Part of a small language model's weights: 123M tokens.
Each number is 500 + 50 x the weight over the matrix's rms, rounded and kept within 0 to 999. Layers, rows and columns count from 0. Numbers have three digits each.

# down: layer 2 MLP down (transposed), 192x64, rms 0.143, rows 156-191, columns 0-63
# gate: layer 2 MLP gate, 192x64, rms 0.156, rows 157-191, columns 0-63
# up: layer 2 MLP up, 192x64, rms 0.147, rows 157-191, columns 0-63
down156:494437540501493439536441399494386503469448500536424556460534481546470521529512499541561444480551536488499423408510446409474691538488508426346650478514511498546597510415501552453443421428511483
gate157:493475515479515508468492505503505513508509530497501518481487526499500483491510487485502515496510534476522524494462506504502509495493489491495484513496504485516518508503516535516515507502504500
up157:483475480508490526513523495528511500513485486466497480506518499497509521520503466522507497500484491506508501505505529505536537502516527527486503521505511492492505513489510528502470527504518520
down157:509517501505493522511517478510482508502476485495510491520532488487468503472500533507513515502493463520493494520508488495474496510504501490501495492490503527495499489512506476511464509512506506
gate158:512518505511487507491516498503508509516518517495497525480491476506503514511507500495503520473476507524497478503505494500502490499499510516505493523526516527509499504495497519500500497514498498
up158:499482544485481510500478505478496486489492490498490504490523495514527516491497498491517506480505472481509528499471484496514488516498480493500480502498494474503493498504480506482487500504482495
down158:518516511497485498504497492491509499477478504480498489472508495507505501519513486485503530507506496501483484512500481510505513497497478488498503497498500495500507496488489506489512516516511496
gate159:457551517463403595479569399447430584570481418515492410437580579515559430557500493563554592467543452457549417549491486539539544529572450490510494419511441470548422553629370448515482593470415647
up159:535438470560474460644481512537479561525412445454466464548459503553465577518474509483499471562552610573492604572490497494532479346435597493545598529452620479469558308433578425420521446449557456
down159:472463472508573442477462607613575375445553620465502582554500461468501522487528513500455438545466469475489549234505552465421570536420449479512473598571482556499401502413518543570536475633492417
gate160:493514496510459502509512494497502496497504491501500483501494497496497495498491513501490505501477509513506479504516500497515500499495498512496523486497494505496513495511504510503492505505495501
up160:488517494519519496505499513501507487504505497520509491510469497492483496481501501505493513491512495498500479507504518508505465507493502499502511501498492517501505487493507503502486491505510506
down160:536489503501499504502494497504476497506487511505493509510519491506497491504501506494507509510499499509490502499495500489491503501496512487500494500512487505519494490503495474500500503492496504
gate161:476475494549523486466613539461616561509514614463547455443592448355460544516502474532484637511484449582509531481398495484538399465508514455539420436505517478517498598494588367578345395557478385
up161:430458450566544487481455461539488570462532498468472533456690524512521525502427360565513411556489563587529522530452576404462519492474445464418541524409499409541538582404527477470548422557586639
down161:532501415469473544471420494483452492519552403530409499470507482534546415438555520497497463473527399495378478572600522640405556428509481584516449613449414477460538375514433594492560620528517581
gate162:523584442640484465490495500498571520520452471507451444388563430491508479520418489510478479473579482456547463499498440495514535490485520381485458532419548498514533455458391513475505527508533541
up162:488544514492467480475536395576555504523514473520520473569429543507415567509501534483508538480416620490449572550503438484594511411488466600579517523487529521466552505558548518454551504486441494
down162:455498495480499481550473526434438479491491491525520514544562508512559443486504437481425484550443439584521410378584574516439491522518512536515536448540499555491430537503536473561379525533494494
gate163:513510463389490483568524463547379510498533492479498491502425418551554490508618573483498456425542528458519508507530591540582605511494536477475414436514495446452492462444484486429538429485589463
up163:616512423558455463504524515390525574477543557564489612473472463479493495499554414495517518377463474484527541489523503502495433511537503480486442625543512403492477499458527628485532447488573570
down163:497487467446575440583466544498434508556542541469549547482488447578553538543545620435447510462487542641518538596512546443543499498397470568459498418505487511489492549548500537530576523394490523
gate164:497506498491493507511502493502514510505483492514504505493492507500489520502499499507498525506502511502508501499511482489509496509506499502495497499505491528503495500495501501520508511508495502
up164:505507493501501517505515498507501512502496502490498511498516510504507486501503502490505495503493508502484509501489509497489522496494496504511509484500489503500510489515501501505504498503493502
down164:503508496494496508495501491509497514489502496496492512500499502491494500497486505487510484504492500499511518493503491500495506495496495510499500497498499506503501490499497525490490490498494499
gate165:568501555486470468545564433567525482461500512464351599611465543499491520453473496546513450533632410474588536480412549536531427557499483541455400526452580459552419470418478387479574569486476562
up165:483555349487537514567491519489475539570564432420480489491586531536558628443529387462600558520482446523527433529510423457502436497564482524440543454539544476466455514384655517530378481480506589
down165:556626408509469533489457507440437435539530543583551494579504480521440461590426565566446486438533575475520405418510561580435441435487521414533493489467503561426498515457595585464591502497627475
gate166:490518509515495499519502499499542501520498483499505495500483511496499494504507508500495526507515514511497520499501467484512508501509501500494512511496500468494507502495500511505496502498498509
up166:501523502511518489500510498497492498515484490509500501517484502502473500498484495499499506504496474497503502500498496492504490510490502507480497490510489510489476491497492486509489492505496498
down166:507511496495513505501512495493500511505493488496499491495528501524491497508476502501489482497508509496490524502499513498491500489501504491494490504510498497492496499495498486506499501501503490
gate167:506512566517521530499536503535453521513529514485481538560493536487476525496512482531554499492530506539491491499479506507517456452523508530493560506487496527484461490519504507504542497489488506
up167:466522489439502536440537484510517504497507528525492485529508474509488558480494525526521504486491486512480498511560485522484499507512502532527497539491489532502539514489506439511426514494539455
down167:492496500487485483445506488495486494513528504483498560520509555496519492485461527474555485479526492511491505523491512495487518472499487516462505497497555517487511537489483519452481519490466457
gate168:495508473493501488493518488503488502506502508508504497511496504501487510512494501495491500503503511529502509498500491496482484501500513508493504489508497534503493482500497517512522495500493504
up168:502496493481492491513506518507522496507515495491495508500506489504503493493512501503499518497510493514493499500493506493492506481501490499503516499493509485498503502512498496484509506495492473
down168:500513486507499506500497491491486485498487499500488490494511500509496504494497492490493473496508512487511497504499491508515508511504502486500484484496527496507502493490501479502501488505500520
gate169:475535494484628515528548540358511463428458453516389454404443536551471614422538445474514590540435539489416569510559445521494503549438382534535603539544519474540585581442510567462462488437509321
up169:399512577446633467512582533533473476452510505449436574450462540595516607394555472540464572447591490448517561357478520472491515526529474555462488504523436471506533565436548577404333605479557379
down169:467531484513571484437515428364463456401422459523420452462448456493512528406504529540605495523579596492452565326548468530396508537370433470494578465505496581516558478500571652391508465296503479
gate170:489400609512357614660752585533526501516501453502397560525581471406597431483559448500503430518538463452444380477365538559544495501515456461387380359689425429498498516493620442564469327631664409
up170:533581717490423532617637575550465505395405567426514665595597519388616548541551543486506427528566432358435321320398547437536533558443406495350429403546334267367411509473535495465557400558557538
down170:533440584515409509743580583509422559519471426514449684551569537368483419479509417489459476351489512493446440662506443534543508607508285407468444446734406439493578476549535520604509325434588483
gate171:494484423427491588484572575438463434586447475477506502566371568491358591444549555484553457541589446333452551502573469476451535530558499418484428561407377557422365516596451543641515466509471558
up171:487616398512567566403581470510522501480477420491584461585569556464483498538493471552480459438586424572502511470627447605526536557507540415469502472431517597420425512536373533490675502394462489
down171:426547408427551674490545448474478479554471406601463542468481554516501532420515596466478594585607423447496558766485536510411504515515510496515462555519470482474527471530507415500420463592647543
gate172:492430588567368613438433355459579450398493577598480450478596478558542549502430528548452433486448506441458434453364551539489523507517481499526413489445483618535501556520421512566467568609518436
up172:511559455552495509642526470538341617489397493468435514489488435453471391474565519448478558534576419513468451532468453564535437474509499557468578564545434411563415468443450348471524468468520597
down172:461528501442571554424574535572502604517444540488497538477472511424447566488538504498508511468511468510498531528480397462460493455562497428572491494488632393474474345484472486395407359469464586
gate173:509490481503497504499505489499512496490513510481493496498500523500508500500489500495487504500508500499500495495500490504487499497494499507499502500496510499501500498497481497498503505496496506
up173:493500504489493503496502494505507502499493489494508485498482497501483509497503502498498494500503505499511508500504495513501482495507506499499505497496513514500498500509496496514495498497506509
down173:496510505504509502498516499511495503501500490506504500507494500505500502489500503494501500499501483503491496495501503501483503505504496502500509503514492503500490491497493496498488499503499491
gate174:436540463611418492518484483512572518490402491558506446494575413535466551520491494484528605425435522519482556526539445544560441481522470527467500494478498557527479489522453436452459504491516429
up174:553493546554485485559455532466427395526462491492515510519434584532521524517511444525543506394504506559477482508536499498451441540514540541473552550536411435452441496555489496504485531505549559
down174:440486460483550500497453495478577514480574432505535482583565483527557477471449547515476448525460539434484489535417506524572537433500416471458491452459518449468579528489497529470530451429447478
gate175:592564511474432599581476524620556558544470596656544478475497472446448536414351602495443589459456588543482503533444544471532511460549378562529489581531541457554443402450438532403544517421362489
up175:602538521521645464493538585411423428447498461475558542518518541413452488475715548442514481540448414544413438469626404546505595615452415387450497570466581355471646663530454532566487547405446338
down175:529561489509441567613482523657537513538531562701518404504465455489471569467379638528542567455396535477542507664462630481533467497592525714488475447535492467482333411470412489496591617525414553
gate176:508502505502504495498511500505502498511496509493509500494517493498498500496501496507501496492496498486493499497499502498498515508499501499496502504502502488504499506504502501497502503503498509
up176:510510504512494498499501507502493493506498496505500504499496494504492485491499491501495506501485486511502501504507499501494506493505503503500507498498501496498495504488480498486503496503504498
down176:500499509502493494505505497494499494496506507508492507505495506513501495494501503499498505497502502500503502510504487507509496500498500509498500507495499505494492506496507493492502497509506500
gate177:484361464494468601648507403435354365691412267590254392678312419581401454244419750537462567511362537438498529602294494422232609533468551653636481506457562486544487470412528455472465503682558567
up177:533491561408587585512573391434483467511414413574474520571522488536496504543386585501475484622483575453419413411533497404505393616324692544449650386388454455458511592556459584527467746417606603
down177:427430497515498428508573529674493532581468399490473493455429537498447454438655435551566495472623485505525462922460635608480596479561388451461408544593487485554506432532594451474575371641451524
gate178:497499491503497507503509502502498507493504505498496498498515509502499513504490501504505506495481498508509500502501492511496512500503496518518516524500487490499502502505490490498491501495506493
up178:487496515500494501504502496506499495495484501500495504505483499514498511507501510497507488498496499499501498500498481504507494489503510491506498495509490517486499498504497497501484513501501504
down178:501495502499505499490501509512511490502510496492509514508495503485503504504501494505491502501489501505501506510491503498491506499509491501511513506515485505501500508495492509489508495511504500
gate179:524462482452461608447537437544524366481568559575360540485497480524460344456432469605538508444445611488460546513469477504542555588359402523449551426627455383502558496418539485476426456461513485
up179:616568512466516619419491530575486509544563643467458521472612494531573463338539394481604511472376466587504596334539434500486487556438475483550571412557500413402469503389422485436470447470531452
down179:455491533433454508450483519444567303431515580600424471575531452491532435499505495572501505543524613504534504449525452568548554564157432468431470412573527514450533384515538568475510523364481600
gate180:505531506550506501516489556470484507488507467499489478446498473479494475528526492475507508494536465549481518507492452488499510518476516496471502485523506572482473490545527499519477482525491518
up180:534472431501504479515475520507457456521552508511512526452533546492518515503452528483453530491452508483501540504494534503476545485474441498495482511474490520521513521497486472503502479498504513
down180:508524499468502476430507522529515539503499492481486534504520531501513493487544477520540519531523471544483478460512488508519496495504482496462508536481486494495484483509474515456491506469472473
gate181:436443560456421421460513536574450529597493479474419538535424575492496424524473493582501481395517436586535550527379494394473546430539528540672578462586512676450341542524535471541641521562550498
up181:388611473603396439414411437439333491436420518513456504543496396487409466620431524544511464469469480389532449550474531504494551460583402463561476525489470500525447509518435476432412544431573670
down181:569389518492523580569478471511613477487479439514565472490543612523572587428536525408425550562412582496485437479617431540480506547367455571342384571388402440509477497505502494583490462498392425
gate182:384462579514561503562533535625443510598519448495529560557439493573463502465416402555575439490440471491520509546548516404495427455504457525447577477465482526541377520476502518545598525520527540
up182:527629408402484554459469460462427456486441510577513433526496359512454498451556496501537507484360481406468388521658452456467587526506511562648501497537511560497559504385505356477453449565560524
down182:480480509483443474452565604511434449419631487376436547442512620500545604611444561539558481468538567488515610463449509530564520508566503497369537394493508490471466547550448592525597561519440473
gate183:530385562564510516499482589606518501485480568496530585386453501594481503500466558443567514428427575463558503484608498501422574507612401615503482529556479448435603533563558441470476410593439469
up183:548485641419480517359493431601443462419538530478581601512544579513535463565459548591531527442486392531536615448473496533434500466461537590466435537505367380557518533519590500428359444487437424
down183:580384512554506494438515563598414522532528498533603534321472487524369447576517602480511488418563453483513546574540550571415561497598447574460461603618430523433512508567605406408441503547441489
gate184:498499490490498497502512501504501493498501510498502496502487501501502507495495506503501496507493509503499492499502509498503495505501507510495494503498498508502511497485505503503501493502506509
up184:500497497503492505506500493497496507485504496501494504498499504492501497494493501500496499505501494508508497498504509495504502499499498493504492502497527502497504499500512503498510509497495506
down184:502506500498502504499496503494493492496511494491498507509505499505500495507504499501501492499498506500507503504501503497501505503503502506495506492486501505499499505490498505502504500499498501
gate185:502484500468483486496517510493476502488493508488507488475513520504507481482489504489515491525472499487485480493514521507490509478484491520495502473481491518498500511510502468492521500488471479
up185:494497471467511495478513482509485519512516530502503513489493498498503490515494507490504492511493539545489500495471513507493516480493505511519518499510496491494521508508526498502517514509499482
down185:501507514489484503490519506509495508518480509473502483496510505504495495478499471506508486499504511499477485506506511512499504475516474458492507488484518489513507505487505505495504517476487501
gate186:513502487509502506496490500496500505493512505497491498501510505491502510511498500498487495498501497501491514501494497506493488482502510496507501498505487512498500501515500498504508494498503500
up186:489499507504496510505492498512506513490503502489487498507504490495501495501494502500504500499497513510505493498499506505500504496504507496503494509499504492498500490505506511501505499499506503
down186:502492501506506489506512503495499494497492505511505497502496495504503508495501501503498489499502496503501495510505501494497489512502507509498483508505500492487491510499508496493508502519504502
gate187:554547401530411533499458486506422604505410445482553460376562500469473503448592469554533566513376532487494496418450585522576549474543450402444460535538450433445453479558433541502501416483458530
up187:474443570405537389402528482487590417530466580458433478503560450512504471502467485470473458398569436506513446461518386552453473510549491563546418466368494510574438529393525420535490516595508522
down187:384471522502504432441534514506526508571499440447440441580491486432479436479466461490427505431587506541504501380465463540477485454701501489538417550425464469587527505411577477499506464734533506
gate188:610531567504401365499497618516603480504477578501505458399337410468489504438452447462559517560442421496499503449433544446583467365519442463471468460511431528367446637550415536510574479536531526
up188:651497542538484452458432490452489518302600640580514531542447473489514556453454478385533457626559404482500505529525515499478359519487509474410532495520365442435520624567396549502451490497449562
down188:588538505481536514486447498441643541439529599511550460503477433494605527421498527522546525624423467495511519732491545514524466447427366622458434463574448549404614517563389503517529488379542556
gate189:496503501493488501496498507493512488488482505496492481497498513497497492503510503516489514509499490478499482498509485501504508492494506513485496507490470502502496505493488501501477507502508475
up189:505494505501501498511498513505509503513522495509509490499466501490504506508511506493495516494511493517497504504501500514512495495491506506477509514503498498499490511503505513502496506504504499
down189:502507507490510494487510501515506490509500497508510495492512492496505495506493503518505494517491490509498497487500508494487518505494489493494507487497527502501511498493512495498507490502503502
gate190:492480531512531487466523436504550524489483497523534482551499489504496557556471489482496526495507499556476489509491503521500465484488540495511548494564486557491467493510509471512515514552488469
up190:536497529475472458469442484476468494489427470476490447497509510508527557503510494480463485425496496508479486517541474521477507489514515473507540504484484454484456524441524441487501552478486517
down190:538485494485484480521508553467488513489499528532485487452469540495516472473498566531514524432486498445506437500505507524486499489464459485520458502460503471488562572463492559498497500480508457
gate191:462437506443480559399540578460503473516408566529510523528518505437454559504504527461543545418495527496547375439421510509509546555556527547501433516462501514504497520507507530505529454537495502
up191:514472619425535596438566541482421497531453607517518521546484526506508571466514492509582498473564544449473447521476508516508500546525505481492494470512471405492489520540520490566460481465397487
down191:545529562478545619468499532433452482558438517509579576521476521497485566471492536501560506503500539464493472585474528494574454510508536478489604496526438423532522472492502506517454522385470491